Each number is 128 + 24 x the weight over its row's rms, rounded and kept within 0 to 255. Layers, rows and columns count from 0. Numbers have three digits each. The size before them is the row's rms in percent of the matrix's.

# v: layer 6 attention value, 192x192, rms 0.232, rows 153-159, columns 0-191
# o: layer 6 attention output (transposed), 192x192, rms 0.247, rows 153-159, columns 0-191
# q: layer 6 attention query, 192x192, rms 0.211, rows 160-188, columns 0-191
# k: layer 6 attention key, 192x192, rms 0.209, rows 160-188, columns 0-191
v153 096:119136119079139113110108160060116077107150109118104167123150183156130134111147106075073126102151145120127133117131150136161165126138123138137135135140113102109128166119140132116105125125141101132129140093141164124125126092140144098168171122118196100096088136147083116091101125155119150119120145154095101118165133097121143086157150165106157168168088120103108114139110097166155153160104105124107102130138106118138145194144120139109120113129130129096120162130131104085121135124141148090114135146113079139116103129133088127105133147133119082155136103126105107129132136107135124104
o153 094:105104162177143143136135106133099134136097129161108115121126133134113117142149154176106091136137162151112072114149103098093133126155146136099166091129101122107125112134129133141186156084125120151134139109099121136111137111094152165138122173103118124121153125130114116151177146136156152162159096160125159153103148160111137167134117074162090121105133124167126149097148115128141108126139110137114135124134151153095169129118103166122150106145114058143086133097095122128175195156145152144111103108107139170121148085140117141098129112146115136100130154163109130135173132134136122139
v154 086:130098169101172117146107102119156141096158135131114115059147100157112118112109166097136105112112115093130123111112125143145089116119083145108103138109096142146171105094106149131118108172104159144110160111133172156118139118117148117111141115158103156155157142146138069090124109100098118176105090095116101098109092121163142098142178123101111152137160102139134152080126142137128144127159128119132133119137133165094102118122151102182095122156093127121126117177155152142130155155088135111119115092122099120102129135128135139142115098099130156114126091089128137142141163154162110127
o154 091:100158122094150155091133152087124094167141137097131134131106078108128109144146130110115124164137144137138113122162136164124135116111141114096152093115142120095103143143162133129156131080142111157103102108088085138146097192110113130163112114130123135138106137100115206153123136165134107104145169119102130133137139180161134128094091161146150105112106147112105125151153143150139134121134120152104150116103152103112172111134115130115154144102116141144157102101092108155135116159156112137129080182147173144150124128134073146145123082129158121156106153183155108131120131151111108135
v155 093:049136108133138107136127138136120141084128097140150094145170162113151125139108161145178132100125149090130102153088138150144142139124086132161138138106113126086081105152132139141107127179115128139142130095130152093128166075140112143115098109148137096133143133138089139109170156111154167104141135127149161115155144156061138126092176105113101117144147119145141106168110086119135139123125105154125142081178112106099131137099145138163135130090127127135136174126122119122108109136141099145159140155090137114186122133137094139142099130161111151150126139133140125153121170161106114139
o155 102:164113129142128135124085137110126143125179150173125117098118139140124156132137121174133131158094084161084165092158161141136144135140125133123139158133133159112164121167150144119097081132148116120133129161179110182121131136096113131153140141128098145100143160130139140121083146117127106140123117135135143131088122121121115130162124101096118121127109102147149154117122167111103117179109119137122082149126158118151104124147140122131105161192140161117134105144100121172130136106092171145121085095083137160116145169143177160118113103109152131108154157160116103115120049108146107131
v156 089:113094090148166115147101128139108146137145161138152138134106130103153140090117139156142142097118116166099090096136117144113105134141144103139105131075115134121126130148151120095103109173158151112107097127110143097150170101141141106140147138127152145098137153155185120126098125112146103144165126112136129196126143151064176139109113151149116149105170118126145162110143179156111151079116072111109130138076126122136086142130105092133130129122123143077077134156121129143113124159087167094149118116130140092111130092147125131127149158094141127153125106089127149123098143123140141155
o156 088:139159160098106143127122148126137110080129140152106139165116103136132179178152095105121091123141155103121189101146133131112113153115138091092137146148184121121142100149137119145132100111111128158124114124172141145093110139127149123129102144109118093157078125117139103148169108099131142133119150148088150117166130133149111122090128102142107096107113116145129124170126144110106103162174140097130130155099122133114170129113078165120097129156149115145148157117125185095125169118163156117087135137127149139142078127108085143131119121176079164117159122167127136156119147103119127090
v157 094:176103183091161155144138104162138143107127114127151121162142114109135119129125108073125133114132101117139083139147132191089119088104133105129113134144156152113117106150135142095129141129187119125143152088134137111102098146157117113126131130133062117157118130097110108132112108129143142125094161129120117120102140093146101092127160165174134167132131100105136080098138148149178143124093073144157112140137112119135123173163152140095153146150081167164142133152154120118113132149125125145119101122156170158163114089128130136107105096097154155097164141151139149114105133144119140137
o157 089:074150138163111086125104110092119109137113155115120164127161139125095122108138097174112152140105107102128207137125130089103090149175133164140131155097123132166146143063141102152127120189121147104094105110110119145099160124136116133142127120143168142145129115146109131104088136117124153114130130135125098126141109167124169123126088131104115137117085178142107142157121079157117087156168162091113125127181135125135127102128144126139129120077119092113116127091110152132156142116155150076153159124130122118131124116129122134149142185125111120128131123137163123148158154100127159135
v158 091:012101133119126094130134129165124147123156123130104140138107108125142110127128143100185103148117100116110118125132114134122121176132138097184139153115117114120108109114141139107145125127117129131128129114113115132099154170132175122138142093133117096115144152163150104145147132120113114147105140121120118146141144133133095122123159088099103115075155128131126114115142166148116072115106098113159108123132148119141130130121132121098121128146151157134082118071140142119092113132205143195133144125181131100075137076128136090159153086132105123146139125118159136146087117132136135127
o158 092:164100139127109141063087096118157131124099113115137094137153165141084181099149079129103125132133123143127169104137132156105142156151125154092069079101145129147096152133143123129137091120128104148112095138138136128121156117123131109112115128092096131108112144092107151121157121127116180116138149121132100130130121156103144136139154174102134156136124113111082129215101120093115165117141107153089135122170137097108140173107089133128151102107144160104127119150132141130132134088136155117159113142127103138196119131118140158103116125140152159106089150141140158127142133128163136118
v159 091:111072141130119118086170124146100153130117118154138082079117148154126103121116110120163099144129169166149121096127141125115107110143106129097139101146104095168093153101160136113143101134114170101102099150152101124092171124090179124112098168132148146105122092138118160155133135129174143114154123126178125142114162155108159136154135104136132129093090137169143165124109109145135130114114117130112116107159121119101156125128132105144118145125185130142125148162108140113189143115108127145129151126070116110151095114125163118131138120185101151156125136127128126173108088128117171164
o159 092:144164078113102126135141139120137089128165149117113127140156144100114150090150163072143138084146145113117104125151095141143123143114127091109107141102147187127168143174147098134143137144143140124111157122127136120147150114135110157113118098114095137129131128139103123110124130148077121123106149134130164089140122139114108123094149135128098087119112137105096146046132137089098157132136144146215133142154124090119156138128127142127123128112105093101138104109127101153134071120148119127137136144151133146123151131139150073122135118090155124109145150215119129103121130159138091095
q160 083:120156127145142161117162125163118142139096127129118109157136120118143105091141133190106151132141125150130117112121136138133126153100113125155055130160137160125115159149181124160167120118153116151115083111165149122125087116123129155149132138107095132087130103166145130146145188148109133123128131120137129112109140171177135146086126117187130105126148078153173137126129113131137132120082139128118125125131130126140166102102133118135115147147121149107157104149099089109112171127125090104109164096119118178108151111160098117106181086131162094113089112151148108137133118164087164147
k160 060:109145127107127140127115097147158147118126143093137157117103111153127136120110157125165129161150097147110138158136117122137169127120084162111127146117100136105136151137128157049108125137120105135142088088144133158139103163143145104127096139108090142089128089119118119138129143091088136099115086114124162096122091147131138158141175105080129120061109114161134120124101143132153179143136094153109124141130109136160112089118146139156114129083092128124142149149085160166107101101124160149176084142157111171098156104151139167108148080120134159130150111123134113156114129131121111107
q161 088:124126166132099136141102149124108097138130168149162154126101093132110113124183079111154138098124169107142147111121125119151133142156137146130115125114109086121141107092147126137107112153168104133157112115144144071145094129126127115165163126096113169164143103132133112148109111130146136085172107164127167118116115156124121093136158090086148178149130112123079167166162118126098153168164182118110136118148118127182113125127123129115105103123131127096104095133146155132133162120162119149129128149116113146144131148117088168192152151122133116099116097138146120135130147086162115171
k161 065:136114140117105131088115161102120129120138139165126115119127106177085128093124129095098104125075158131082126148107116129099145105109105107081139160128162139108125051108165140141114104166127131159138103147111125135126090105106139152117115142121096125119142136076124112151146116112154086146114131159146142156112111122116134104116160152081155139105128160112100111127135153089088092151057151124135076130108146170121126137163177162138146095094127104108095149132123138137112107137105114134165126171111157147119107133116088138110154119142143088134110153117151143166131142152108120168
q162 075:121076136121111152118103162153122166174098136129146160146130131082120100126085173085145137134146150116133104131146102122173132135143076127118104142166137130106143103160134161137116117179153136140127127159157130141106109136146115145147196151113101077163141101126108143143109090131152128092107135094114109127133124118154142162145136144160155070065118121113127154132122137126084150131074117124154119128128121138092093139151122109167106140171132122150095147102139158148161186133104096133109123108101117130144109134133159158145139107099109131102135147138132142140175079111138126119
k162 071:183114100133113121108150131092105123143161124148103071112142082146154122152130118120098132145116111130165135141127139103142130124162107148131126105114136117083168084145137118103173077141154166101162086136140144109127136108140093127098119067110122157176143144134154129143139134116159107084099166134163170135141157121126103164105166168090164117122116100101134172147141149139155102127195155110145175128093102132151099095137137131127098135163132174153166113131125127115138134126140139140141140131133142133113131159140125149120128094122094104142130127163111145174165119153115159127
q163 082:078106097156128141124083103092098126115112105142104111078121137137108180142130081161118149116142151106126147164075123151097112132146144142098131124156175100180137140090154134133106138144118179105162132148122124094167136152146117107166154161123154137140113125121136114168149099116168154103146137143136135165155091146120131163123116145117131122095157139151146128160164113143068096144120115140085143102162133142125109089094133137116147119142133121125088085125071097149099153128120112109131119128146104132095127120154111151138123122111136131158136110123177185141166131152156118139
k163 069:134083136143105124068065123110110127154146141101145104110129142117140115142087107112149127121104099112110121130131095160120100121133105112134078153158122145137096108098120120108139157160103159133156131152104115119132067127157149141127113154155144120083119151112138119130124138142173108116096169159127107108102112077163135104125108149129082134163135129125067130129137160153103105157103113146159141132144094110135166128105135133139097128088112098104098130140133124116093105068169129081132152056097130181152140165102127108106107127120113145109107118119147109158145122147122111109
q164 101:134126164102148120140152095107128180154136137129087119155164118122120122168108122103169101172085114126096119115144120127126115162084132106088107133165111171119127159115120123091087131123063129088092147123131148123115108119144174156118113127158105137092138142111129115121140135071116107101138105118101129094085110061137092102124147104089168136158092108122172134114129146118121164141117141116138078134144117141155114132094129130142146110118077135136163157158207102131153148156123106162109131139143140109149110125148152111130136143143131132167151152139129139126116134098125156140
k164 065:108159140136127167151142118124179145121127104138158102090134112132150092119142134128159095102141154157133124120111133120140139064116148185115111099092159140092131090171093146091142127140123095082147153109144130100134094126086099126124135158131096110166125137099116116143111118142138131097155102153094129111167118127150158155133096126115114090089122166154121122106082131100159142077129171086126125133124149161161116121152181146142112112168094133134153123102121116133152120108107128133107083165134121128185092122146160157140091156159137119131175137150117152136139096146131128138
q165 099:131103142118120175169138158152131118178120177141107159110115109152150083142160153124133131101115130156105076145135145132170164098134089104103121071106121114126152148152141123173118111083125126147203130109147110099131069126116126122150114145141115099105127136087109138142094114170148132129109120148102150167127154084073125128138112131132117138160181147109159129114132107094139127103092117096136141138084125156125172127161151111147126132144109160122134147136130107116142179129158142157103126096120126110142135132109144151164146127151126109131150149165094106116110099130129145179
k165 056:117126105147124140091177116139141126131185112154110108115146125144136106144134135133120137134170123147100169080161132116107184144181133137108154132137117170140132160138123122114117149077149113126156110125135159156132097105120162129150098086113138136158103132155099150078104163129124137123140174092170103150091154153106118128142152108140171126102130117115157082133147096111162092116118147136164131105080138192136116108143084114136111079136127162105148145155103099153149095144147143148114118142115116151115122162125125142114142155145134141149123125102139163101129088126118081176
q166 077:143118140086127174147160150111122104112131144126118135133109141105157138137142161144134157113158160126171116141097108162140122114123148119095124150158107155128126080141129124155131144156082103167140106114136117156128111121128120134093122139133146116104166129132074131135109147140119141129205113121155103178111116125121132189123092161155145130129144119174132150181121082144140161119148107092146125134101144152136152169155142166116148109125116129104136109072143142117107138104121149076113112153114136150114097112115094118131092092175096095196149159112158106141122164133120101099
k166 094:136129120178096121153110150115150094144163156137098142136127145094127152122132109105139112103061136101156126104100119151130101148128180130189153137148116149158117075112140153113111097152124120094119138116105107082145104135136158117136154141129127130111108112137131115120145119117128136107128116156143110123159104103149152108161123147187130130132085166152139112164114112113143085139126126155136088079137115140154100143140131133085126148103206084111104097133124142114073113101137165135149103090138125156133141114121093105181141143130144146144106126121151095128168155153097079128
q167 085:122130166100147139131131071142103111167117095138110028129137129121147162130108063147100119129158122105117152113124139109148106137131143187095105125117126120168129163133133119110111117131111172099120130165102146148173123150137145152142144148138077124115140119123107150124142126084130133107089148106156128111113136126126139126129126129145102158129139138161122118206134135182084112150106089136105102120145113118132113136071116109133119122121143132071081120115148104132103148134103140137145116165172081143100115134169094126148138132106114130118098156109135126122167120129111095126
k167 082:103113112138133117150108125060128115148102103133132126150072115112138125082128143151088105087143097119182089153093148160148148113163125140133106164128142091117087103108145151128129121159102136131102165084130150080128150135122142153134122172131122091118115146118086146142113156111102080135128107120128161137089139122117120106171095144175114117113120132145121136168125153143112097151161120155119076127165121096121084151164088122120108111101143111115146100098088167111113138127098146109128119142125108140142121126162115146154148102157123092135098092124153100149167126092126103163
q168 095:104134122114118135124132191092116135118137133143095171108118161110136105170146209110146171117098124160168089146124130110126118131126133123124156109130154127131110151107118155136149159142182127110084119124134140112091135102115138121100128122110156142097167128134148135100174144141142127132141110176140111104167115125103137189133158123128167098115102134134140127064106111082135129117124172125118115098113146143102141119146137150116129130150128107167135114122107143137092090098136147100112131102091155106163123097097143109102085179161108164130135138132119158159093112115158183138
k168 094:163139138125120130161175114131113175149119131140132089182137120151099118139094108111082142175138163132132137162134110149160139155097142120090128112118142150098156137143139110141092137117125134091113119144067135128112068165153149140128126152099126105129160109141110096087166157115103111126125138071126167129159150145159122133083115117118113128096164102143120154081147146129125152141116104155107089120142139116151156140110142157156146137110107113124127172128106154159183100120105123120113162137106114133129156147110148120171128132103169131098122105151083088096171098161106123116
q169 068:148097144087123174086095189136151149139121155126124165097112171150080131120174182112135190134144116168144113129100130107126120121108088110134112131170078127114106120100115127127084164146138139108104172102174120136117134105128080121131121114131107141138118143121120154150136160095088108150150131156169106143112095095131116148151116159141149093092117152121143145194100116132148126126116173122140127133124135208106129141120153149134142156122155158100119105132134116131131117125177147152101115115095130132134123128147126126117124098146111171152167127139134109113110104113157117136
k169 102:114106171170060077162166151099128117113171160148106158140122114092155131129101146127152130126079140155136145170125156147126135097141132109171156155159097096128135125123133127141166120138137102147129123171117121128156156102136154097139127137132141158111163119135156099095148115149148109114078125133114142138120138089149119101143124134140203133135097139124135126141126078127113125129115129154132090119114133091080154148140089120125114159092121111125124134117125094155114143110154147122140117097116155147171129110142128085102134135180093124148080144102096127171118162148073154146
q170 104:146108124130102092137089110134150151128129164155120110128154146111138125113140166137131138124091115136163124108101127129109143101159065125127099144102132165133103115087173127110127146120137111137141131122140127149083149092106092089125136113075133142124150133146097065177088136111140141155104100132127117112127077124119078110158127109126148143132136143094139138071125121131133148170128142171142115151176133133136077116124123160139103095113109148140124123149155111151136096157120123137129133092089114086085112137119171079122149113124095144119172149092134159140138150129152137200
k170 097:091165150101130100093154149098131118170121106118135142118109150116134107118126142132104133103114139120086084118102072115121146165125134121095127109107115130135139170087130113139169096171186136119142129097090100106114150090118114109149082168153139112135121124167102136119109153127139135119154083135099118094141126126090122129159117120102153117143149138122125163128104143120119149179163100152107088116130111069154079143145142166170082112125110138141163155130111146102152131127078134093103107139075167119137095113105136110130109116109129082128121133107135130132162149149135133177
q171 120:134124074146088117162103161143145125124172107138151189116130110124127108177133150140162132143095140125137083147154128123108155137136123104134172125101096137130125120120113093153136152105144158140149166094106129132106127132138119129112127132158169122142136110124194108155159130142119108130093136172084123126148140142147143154144172114146101085123136118112133136044168113112136162146145141122160120155095136104123120128153151153102108128138105077188157140170129125112136097170130114151122165081101103121111143127126151108087107145158133123117136161129087127135118163117159153104
k171 107:149120179133144077129098138165139148148222124149120181167122118088158142097156146147160091123094124154143118126151132118143093124165131097136133158137092092121131102109114087098126104151123146131108121111132135132152151118116131120121127126144124108127126126120159073168142146107137115132097151110090156141105128088116132140169165127092154112127134141117148098130110119153150131124151137104137118159104115064132115186150141129121121129126123103115100115097102109124144124117149127106139126110161169139092099115173177128129108112158115131145148143073156136121121190107153101108
q172 108:105126123115133121172110112152117123112091129167153092110152155145117141103139061106128122112160110080151140082163116121121105145121158141106128154139142179120152142134055137125136103162076176120145120104064102107160125160142134133135139070141119128126079153103075122150105121147132127112129159148130124134095145166134149110127092116116107146152119139162114129137101122148156124130172102138113145108145126148133153131133147112129166138093089144127103114099093143125101153161133142131142117082169143118116090111126090121109136147083124140131084130099146116125174136159124138095
k172 096:150139141144087144162140121111120130105134157137135109137114104129132140172136121182090179140125152129154132132153098160134168137138127128124109145141159078106129091124130168116128126136113113086109146117073131144128134152145146132123140129131152069116134110123120151146135144127086146111175093134148140093128129127134152181089126116060166104092159098166107184120080144134173139127093123129087147103140142108157131121121132130125168137147138166116139131114086155162128129134138137156147155089079155129163166108150116144126139133138142130090095141119108079109132135129150181105
q173 103:117123092108118163139129136136133137147119158147178165118153140142131153112138158102144126147127141144120081111165136116145170135166130125117112113145102117106156110166141126103127121166153113065118163140184131126146148111156114101152124156118152165105102155112119133123114155124098166117107103106158096132157124086123140126109139106144151132116046191119148145105102132124104134170135145095159139125120121102097128107170139098124144119096162170101120102113122122163153110146094144122125111107142176145133133140108117117095097099089168100146144112135151089106114121152153186154
k173 097:137087141084119161124095136123115146117116162174162139166226127128129123104095108115169165183130157135129116083133132103116106124119144112156106159125149168149144123123162142122098123162124119095084131128150111133114137157113097106119107163134155128160124153133156145115153097158129119180096119120139147113108111134096105078141155123142166121135150155122085140136121139137113119081113117094126138138125103155126090107142165096081129116111085132092114132148102157149120104121133117106145083129162173133116112182128113135117125142133152137150114114177122108114129127125110169130
q174 107:099122110118160118097136135159104110121080135149160100151136113128094117134134088112129088138153110104112110064128148136110094091134076159138114117158131101160104139165131108136106139145122152180169126107109106131126142181108149122118115119136099148167128128124122160105141118130139144129163143090134180144162105144170083155128120132118096132087096125162135101115131125162120082136139116105122151174099150152130095121156106121087135106113141139115076110124144107137150123123132138106147153115181150098085119108133112150114126107080153133078128169104147117152151109179105140134
k174 104:145178126076156094118129159159110150111088098139160084127160105078141126078130102118100143117127148124138129163123173143130135113148117117156085114140127166116110099120085082111121147130145114116122091105116159154139134157172134128133164151127138122112120113145131124078140158166152146124117124134106101107145145154139105147155131116149127097102132138122126115159145163150146153141124114112123119169135163152165122142145140237116076145166115117123097126163136136153151139137160142186101132157114104148115117098104124123144095100102112130122125144128132139122102089151133106137
q175 108:112119182135165107132149104120091114128124182181136130146123160111139116148109144125136145134120087165070140128098122131118136145163148144124126112097112155083154138111139115114128097142124130143155149155147134127167099130106109154129115145100087090151177129138140089145147162099123081120132124160138100110090113102113086173086142117097128103127130119099142144094160107094108079139097114115144110102138143097136113141123134107157085146150104094131159107129140121094084122097089090132136110082099152126122125161091142110108108162095115145094127127117130171111097117098155150132
k175 100:115136171128175125149137101158081123143118162134129110161093111100145144146158158156107135127092102125119142127109173132107145125099151115144167132126111166108125137114109108070125147113096166117147150136137117144136109162147135161136110118096107148158131157164167081121138125126134097138097122148107122165124106130112124134129136132133128086154135159100131134127132120168109154173085127104131110081118140099127134147112132102134091189080158141090161143178099123108120167153125140142116065135127180119063132124136093106137124130086111154132151129132105169154101134131132096125
q176 106:161161111150112122135094095108153111139131101132114156102114158099111110135095135119137113139123125108123127126145152089124146110127099129135148133106107128125153086147120108161135110103108140107102140125087129132130132160124160107166109107103158110119118100144086112094142156098163126134130128149126109119153081116162136094144184140120127121149141155117121160140162158172169146176084154110111137123080232138159130083091173129174167122137101154159130153128108112131112112116124121164143130099139146107111098137137164156124125128133174116087087137151136148128160116111160115115
k176 092:091121128180095143112106112108118113116113117137097177089115079134150108073142131131116126115138114162153141142167122085156122162115135160144140105119119147090148176082110112129137128171144077116147111104120149116128120139144088136145144134103139146104118092157140139161137126165103167162124143111095144111130096142131106139137124096149113164107111112124138111151119141110106143129193109124117123105198069153093117127128061119137149140155135148096155104080130143117147149145145100116118153111098100119140129144119126091105140156083114126122109145110147113085134117110119150170
q177 103:097111162168121129117113138170144110139128125154130127080120144122121132091169094085145127097119140179128179161153079155107144079123108131137142135119191099112148117120138137122127136133153120084146129115143140116130182091091107084095139108138118138125107080139096171114109144158151155160111156153113127135149107144169129126117134170093077139147140103142149155166114158124114124148151148102182135107162115155071129138145106121108116151101115118196132140147122106149122147118145111142133145102147127105138126128111126148117114141142097099126114099071122142111157134146146108099
k177 097:163122120098153145137137089112151152112187131137168141119151107104145153135123128138153116134090137095122134107142124111154092123137163137130096120169094150091111116148088113098089111121083125110129136092173144140120120125151163145150138146134151095147096117128207079135111154149146125138160160137095140138102186123116104135122138151128145128148072126131141102141131175136122176122128158155130188106094098156123105126143118089137118138118140116137087095166124130126102141111137108105128078143156133132169183148132137116136162130090155142120102122107138150163151113114155140106
q178 099:159097090114144137147126132118115144128148115168123165136139093114144131133118115162153109111107151136153144145147136137149130127135154108148172132123122133121132148114149108136085161142113081137125152075180156135173184101140126154123134134113152146150129140104089146131122132124122126093072100115114131102142098134148148111111115189118158137127141149116159111092104144060122158123130124068101108106120107194110127105121140112138136123122114100168132141137097175156126124118104145088095095129119133122119186128124124162188124171162162154095144097134168132151127107140119100130
k178 093:085125099141110129115114139134148126143168135121112115110147149123110080079102138129136139146169139084111136138088088090112128139135143091135115138132126091141120081162105122086105159135115136062118113106143166111087122137124126159116136104116157170084083133130098127137122108138143091119153094114113119120137101088135124080180141107144127137171111173105123132126105134187153170125126128095171102161124132151122154103138137129147126105064146157115168125113115140132151143134137129133158137087148069139127100115125092098137118112100147111119094105117151116144111122161160121102
q179 105:121128164170110113111136130154116098127154106151092132146111127121107160157093126122098119088137086135125147123145090141133173130151127163120136127132132104109127148141111124135130096115184086125088116143185137109130122083121113134132139126146143108120115132094111128118115147132078097119136148163093139121126112136129097084098142127079159110132083145154145145131089095139105147117153144108109127127120148118137148133067137181151155119130125175120175090130161097102110142106136138116099131115132127126111116166132170175141168139122120138110119100123049155122052119137093118116
k179 092:125113108139108107123110096123113183143081138094152150128113126128153157130116124109145112093093148105151113128068118165108138126105134105133113129136117136169170150117102122117134128153119092146130138180114153120106087142119133154142149149153142078122150114131147114141132156107154129126126096115139120133139089186171180149127111149186145143108120125095128087077095165128098167139115164100144101132169081137127158129137114106159093109118090136113124175160131164146129126159100118115121133107118103111150105138163103108074125165121138114122103098123108108127139091152160098163
q180 098:153134118100141112117138151170059117158138164149128111143137176118145095113131087096125112155131117111143098142110144175123105096120080116109118127119115095099173159061129151155110124107125091100115133140180167120113115104108142136136163137082138160108128129129127135103106132166116112124142098135154104125180128153129137125138158143116165102092107147159151119174109109149174119142173110144092089146140160146121165153143152119114130070132112159107109099147114083124109113102124123086152148152103124159118131155113136105127107130125130104155095112108116170115138142106134114156
k180 097:115138147110144151128105113156137108122129135140151097098129133132134097113122117133101108152121125098159118067173097146123109104147110123142149159144125118148096140157071139094117148148080169145132145107139155156199091144091101192146150093146159118134162140146109121158105120079108163117135142151139108139111095172100140140129141109128145110184084128149126127177145130150117132107131161162117128175130142120126090154169139139161113107145132129121092106131187093138156142096145139130157119087149113170127130158145101112151131159163134140139093113138131160133114126130127106145
q181 097:177134152138124123147116150138149142094199128146143133118181115129185127131107152091146135150169194098140152116157109118108084104096132103147132155114135144155117098181138132149137090166128123113105109113130156105108168088130117120123122098151119126097115118167122114168125116124148097161145113151123142142129078114140110154096116149144112122089120135116151144152133052102119083141113132090109126153128149160143112094137134103111095090109113141115130141163107108178107124132110108129141124109122135124122152104115135090136134133076132167091124154123096131150138091092124148144
k181 087:119118113085136127150103131115133160107128153133139108105162141094124127148107127111147174106082152135127103107111132090137141096167147102138103138087121138149090097127124157123140129125107159124139127109114119118106105135119147159134137176155160118165133149123170106130133149115113167141138127144128150130177143110108092118129125115112101112084142138112185157099124105104145192129117157144178103207152131152094104125117123128120130107115111095118080073117152097075147112139169132121093112125145131139091148133130154190139148134131109150142130148153155122125088091140164143092
q182 096:126119102139165124143153151086138093095102133104102145125170166086116126123106154114142147109144112143130123108139145182147130109116122157109149101120098104128128111130114148143086098101127147133142135094113110136102089132100136181114111137137141144117143099078168162123116151146136066127151152103120105118087084113141100149180127109149138111148162168089140122153101102087143176148138139108100115128129092128176144128111136112103169128100135138140147125171161145126112181137126099144138096120108114119134134153100152115118149144089104071176153130112119115161103109169141132149
k182 093:084097122116137158097133120113120128147117114147130100139107129127125153103113066142155123118120115158155075136113113092078120143104125121132142171103113113113135111128121130168146074122103144094065140122084144129114143113129116121125103115113139084117111094115113137077120114135093123160127119090099114140137116165158146102102140126088141135132149139158178159135149101112159096116129094145149071183141124147120111123092098111117151164131154141108169109136119151128119159115097108101086171145128163102112122099112141133123139127096117147102144120146118123076144078163076109138
q183 105:145144136105093102111115134162065134188136125093119113163151126104104132094089150141098162126123150114122129140169108125110121117116152137140132102108133115132131145142168091136127160168115114134130206133119079152133119165118109144163150104157108094125146108139118150141145135150127145063142144157118149135102162130095164136145147106144131126151098158121078110168147094180137170122144108126109134100130150152148115141122126179116133134127100126125099082109145133146117107104128175174161160131153148150109147165137105114147171130128162090145126151152112147130106162127126102123
k183 088:146112128169062092137134119105118169148135110137139128130100132145142137130117113133123105128164119138133113091147101145114133094156114133105068166144095079154140168144153071108088136103155126211135130141119109089168110128144077136161133138157140119114117118111123162116153137130093135145096129103146141158170156131099132126120084113138129120069152165068148118185122134148114133102127088137138101141132143149114136117125137149134153127084120132091116099119120154126081097153107161113098131142148159131100124142145070153103132117120143128108127117103105131108116141124135118144
q184 096:098077092089098127142082131155115141132108159143132129128117119145102076100157114180102074160142103136150130155140122125136147129145118126085152148122130084147135165045132082146132123112145095159120103170149139121146092119141131122089136135148130126164141147099170145120160086144112116085144101152160138144124122161118156093140170125117105170121131140078108154106104126148148119094114140118150156128126140141120139149109118120139163155145096112143092134186131138109155158154138106164099144125138141132116119127109111159135129146085091117092109126146115136148151109094119136161
k184 085:142132097159149126138160128148092111148123117127141152141118099139108087126148127112156174112179137153168114132130127131105145166132128134116120133133113119131121136145159094133173155121114097121143139079094149147117150137070127123174092131162144157106124113184117149129103164190110165133113122108120123180137138113083117161130138128133144123129131117082134135094081102086137118124124153156129079119110127134122114146156134127153142164094138165131126130120170168133153081111075099098120151134129146159153087076091126119130144143122132077086118083116136140104127164126111122134
q185 098:116150117168120156142091114118103148125101127159128118124105102114096119133136104139116149120154132128171150150139165092110153108087145131157176142102144132128153109140146116134064138098115114125101144142115125098146132188123113135121129105140115136130127076164086127166086135117106126098126145164099189152131112121108138115122088152093085147126139161115151104136153115131133161125118177118112171152147128129114109162174154127143127128100166150121158142173168118110085133149145161127110126130152127087180099125105124111174143147148143117142138120194134121075115102110136109111
k185 097:112112187144169142162133123084134102124094107069125122154167117133117139129097158111157159100129136173113157128129096124119134151123114163096113120134148130148126136128170127129154158149127120081093120121059087113085098066122138131127105140127126105102110076112130114105143100129137107131090109122114119112128115121138157156118120131084160148123149145086130158132137127127148117106109113094188124065121125132115142151105149106088132143103141128130147125120112094156155146117069119144130104129136141147185158121141125096113168139104113189133106130148117146146160095135123130143
q186 096:123127109124098171147146110121130140119102125161122117060090120095131122139136149091131191141159125123127132085097085119153139112144118136129167126132105118107148140097079078173105129104141079130131104094133139126133117136131112084159142146117085117153180174130134096168105151088101128127129142109090162120158130149120118153139113101160100145145144107133139142135098140115122165111060127136130184130138133151133140161124128102091132100125138134127169093151103098098112118097161152133146120113113118090123086124128122123106136113107115093093128138180167151132127156101120118149
k186 087:138136110118126109112101159146139156100149138099140120172104107107125136138114125124125116133131101093120179134101138109121124121132130121086141139089130124119111173132125102134143119149112133119120123111141149148137100106164135159145120150168093071146106114138112139136130099163216155156115205165144181121154099098180096085109134114131105101162096093132145129143106141158103143150142131107092165149123148154158116177120114125155127162122126155154119124137146087130143101149184141130115122089146136155140106122112115157133166174142085118099136117126114091108121123098143118154
q187 098:161106158170138151125144095113138120141132153069123108119172127157137158108141057129111131165144141137077196137089145158126105150104088103146119146106139103117130127094091158127144125163167141111114134135149130164126112103114124144175138138125163136139142131113128125168103096166116150161080104127079105110141130113156156138146127133105123166104141105098091111125108104113166142103125131122146131108138126196160119142095129096138112140103111131062136112156119099124123157120128143159123131095116160143119105117103148118112180140152089121083117155141118123127149127129153108125
k187 094:112165119147122140142126123128158094115085130133111136149112134160137141102087115103144149139120118129149150122096082110158157148133126110117151093122154118094182177172148115143115106116085104133166098098145121105137124105137147143101148100139093113102146144127124128118090128105094157060152114146143106152157152137135134119172145112147120106150141121129135165131123071113144103144090139170084054145146170178139129125153144111138150129158168134124168146129084097097144140142144132136121126154093115158138150138160157140150093169113137102114171126136143091135135138142130150151
q188 109:143101149116109096123141137124117180138080167144140171130095153144122164106114135148128165098134128139108159123127125137173119154158144105075136146127078109117120162134125105184141126123099112108121166119122137116159150102114115142117158111156155108106108102132131126122134149135121174131139188154117140119115086101110098142114156127118136149127156134113166135113103126080136123125150126108154131139138144117149122071128166102084168115127096138075135095092114164154098121167132128131131162129167142143169169145118160108122106107079171151133152150107103133082118123155101099155
k188 098:135101124110142106134143120165097137130158137099117116131117122100126130114087134136140152148175125113092100074126116124133141149086146164122124123129130088143137132141120133185149121142161152173088140164118098130147164082135109105129148086115142121066113117133127140125140150108118173105109190131142154128115153119142139110112111113154114111116116132120116163106151112108138103150142130131166133117081105172132088102103157164156133104092129141127138095180099162164116112131071177119175096167150090132111153169124091144141142150109138120159116157116142173100130111137111136133